{"num_hidden_layers": 14, "hidden_size": 224, "num_attention_heads": 4, "num_key_value_heads": 4, "head_dim": 64, "intermediate_size": 896, "vocab_size": 2048, "hidden_act": "squared_relu", "norm": "rmsnorm", "norm_place": "pre", "norm_eps": 1e-06, "positions": "rope", "rope_theta": 79500.0, "rope_fraction": 1.0, "qk_norm": true, "attn_scale": 0.139, "bias": "none", "tie_word_embeddings": true, "parallel_block": false, "extras": ["value residuals", "hashed n-gram embeddings", "a smear gate", "norms scaled by depth", "capped logits"], "init": "normal", "init_std_qkv": 0.0485, "init_std_o": 0.0, "init_std_up": 0.0485, "init_std_down": 0.0, "optimizer": "muon_variant", "learning_rate": 0.0112, "lr_mult_o": 1.5, "lr_mult_down": 1.5, "beta1": 0.93, "lr_head": 0.0211, "warmup_steps": 0, "schedule": "wsd", "decay_fraction": 1.0, "decay_shape": "linear", "final_lr_fraction": 0.0, "batch_tokens": 65536, "max_seq_len": 1024, "doc_mask": false, "train_tokens": 721100000, "max_steps": 11004, "dataset": "wikipedia_en"}
Each number is 500 + 40 x the weight over its row's rms, rounded and kept within 0 to 999. Layers, rows and columns count from 0. Numbers have three digits each. The size before them is the row's rms in percent of the matrix's.

# layer 6 MLP down (transposed), 896x224, rms 0.225, rows 731-743, columns 112-223
099:473475585431574502519506494502360503524560494488506416559514480531535551514480506469483589517497524542505533541475468517445474550483427407506554453568464535510503472485453452450473425549511546463519458487507555514427457516516505498537590506547491486466495473475452511486505474443495588473513448514511547436532557486459492516524506514485
101:475478423483465500439516519471505586447533498469495450538499507568514471494518540573551506453614516592554509476528539513471487469445538534495498422480473498520512492506580505520447494617495504502477475513511448543465509483487501433436421518498540519482441407424495606536553453540519449464508479488530504541540505461516475545454497457506
105:549525489541482471512475586452409525528530414575436472479449518450530513440509423509570481414449558494481502508470546452519529448541480537459460487520538461530450471477440494567538511541451482532479544432530471488548432521521519490530546464469476492523458446512574499529525535441536524582532481591449490511527507525460488464532537535440
104:452568414515461511526487473524493470540546488507476496426546563473532482531506500481584558535586462559461477487513472539422489546514443469562487486549547437533410556459524496517483546440528477486537402472511438481449468474486461509501516458526472525515405516560450446497452521492440493503505507576537522497454551518558531485457503441545
103:511513544485429460526448517544508530508430456548454527538513475517432539478557543447518510468502445505538503487423543490465553514583501519549452632513510426518486561527574539457426445515564529505503465503516502487482491478630453488509525468495533538466487536487507446482567478468499595538513529566536492514503531457503535537556542495513
097:580554473481480544516551436473530503478468503480499562468540477504544498549450508538430495537545460535540512542441514469493476486445539451456496541487479461499483564578481487512553510479447490460470471478494449535485577540473508507514461461484488574521471401492548506509495517513474499494512544504424491606420430565534505534500469449463
095:505496483527502494492449510525481493409599502534541454496495488503516523485535564480489480506470507455480547544468511482497475477477483547501507497459498546564482499536482484486533463569626542539404520434454491518474480456485479485497572509483514420538515477445493510447502513505549512464518481486459483519507525479469510512472418534503
097:519542415416493493440524482497510500557498454487568480562462487588521507516448533514478566486577548596458494535496483446484529561503498494461427584554474470484460492491514507405474463523475497503486521451581533546551474505466560565464534448543471618479481474548471546540493523518556529463536458559482533507483506470515537518500524509544
098:552514453489523513566539559498546557490559463506513598549528505494521539512515591505534552476467469431466491487413604470504488567515565513499484535439420478484491479560512500515519414491519427462484502483500518497494405458545523476548499479482482495520462498568516548499499478528535455494471501488551479506484484519522440503459506468524
101:530477519456469528464478499599555597522485513498489471469438476491475497509472481507478536538504521499542448558457452507526457546499528522411495475497566434527492487463499491481489543541516561470472474464567536538541562484575468504547461586541529503465546478475543435585514492537479473524524519507493487573472548528471494573473452455505
099:523472494427465452526485518522518508487464448478463513473476496492525577488479480514469515507540446433508435576518410534485472567542563549513582449483426493532505443434470427481506503495513577487462479497519494541550463493545512514480505510518553502553401468463503453540613527537481427546488533525415531495497491506510503454506425560518
099:467456500468473495540474517498505489465511465502531492432509499482547564513480483471466543446454474549563545528500462543589437533558494535510500433414520521531542436461471533493446498548468521540471524508436468410536560480446483518552517389504541471497480538458525495467549482511462488545486549506493524496514524479508439489446507548472
097:495518483487475498478558478475466526491503473534487558497542548568529452447499529479556478439563410485599498507485567491532517444508521468500488560473537506494546396525466502477596562508464451510513518456389515471506509484455467516499509570489584470502502477495496485473529508446444378507542539490555479580508494501458474485506497527493
# layer 6 MLP up, 896x224, rms 0.225, rows 732-743, columns 112-223
095:437523441451534536535488536437469456490496543572495524497573509491506442560461450467463481508513497583435521531490467501490528504490525445458576507521502474512445463522475401455523460461492500446539520509413528486500502447497396529517526481513512468541484563468525507470449473521521464504501530470524422533491498538528476465523494573553
111:508519487529528528533494557415445539533537562526479482491464497521464513498469405501470487468451468515530541474482463459503473459432467507506475515486428492440437486551468499534523441454460520520517504488520546399441481528517565534432485541467494536520533450569561432496511548462499533511428459488411523490547461542479466470494472570471
114:486497473508498495525483488485488489464509498495564450395534488525525562541500505464469501519493590491437423507594465564532525465516445532531544511565525550497603478431434471470503500487537547521447468573451505474519449465498459509456460463517430499560490574539433526465447518497501429503441525467505459459543541500529490553573457500529
107:531525564490454455523420515543508529553459471539517581535463561489455514516499511551490496486527519566511530431472434449454442507585439502499506559514490450490509517594479533487488479420529520507510441477475475504493482467500494484449547431517541564452512480422503513401571444407511518482546510497511503489519524517478490484530492494444
090:511464523477474569472418522514568543542531566469556506498458528563497496480464504469544537537472480503563490509544539541452426447391524475494557523513545448525463491523518503545587526452492499457482542526503504495546534443476447490528578468462527483500542500473555454470437425495580558540445571461552590487492452560495524599482553512470
091:515536525500518513441458441475540474538539509552500460459473423493545421523438470501474559480428453475525518489526473500449495438505525546440515486557465480488563527511464508505539501510426531515486479505512464529461469503476552486416602460549551517535518513507453490481462537489590424486489446471492514497500491473552497516569459517516
100:504512471478488478410579519483444526503548506513523461476429501548519509569471487463466511521546484510559479534516524516460474426481489503500524540507556492486486489537492509483437491474519519506484547574475515557468564529535475441510427516562457542492534483491522488543506465461476518517492481538543530466502487558513514498471572522520
098:588462445464526512516513535462537485498523456456478479503524507420559531446484529565499509601542507532486508448484512488511522531499534463518484481410444467561584484526506436474485521460544515480465602507482517475537537463517490449492527501526467554492511491526470477540483516503471420439471533469597551509512495567508494458447537464498
109:517491520535451549425486452494487557426460545468454497461455499466546492501513487499564492447520491529464495513462446443526530533467450506489460418478570528554521508472495574518508488481485507481548419527551496523532515528494459496513447465481437461481531556409537488506502510516455459514446499453509457421479521553486517476503478507500
099:524464494586544486469550491476496528517545544521496524535451498533510510439480407594529449516534483465506512501553520501466477600514511476479529464474501440476511456525526537457451480500586478530474568562500508561472556555488562466511466410486522410518445455499468508478487491430549476460464492485518515474483483555524489471480434569501
104:471511471537498432573442457533580571416508497551469446460441471483507463505505461523477491541429504519488491521528448460518502482466490457488531434502494544508468501474544483493520442522479512514585543490438464502471410463460473482561527483564515558457466533518506466435514483478612579463469458483505515487458574445515469473511485489451
085:460577353563532439510484548477509481513506460541504511526514473490476416478514530540508451574502511535466493487429546532459455508498478434497536542512467449534513548533526450475465481527478460576460529521549499497586470460536546531470528468419430507492513501469468482501479523402463564438492505546495459482436514464514595536502503542466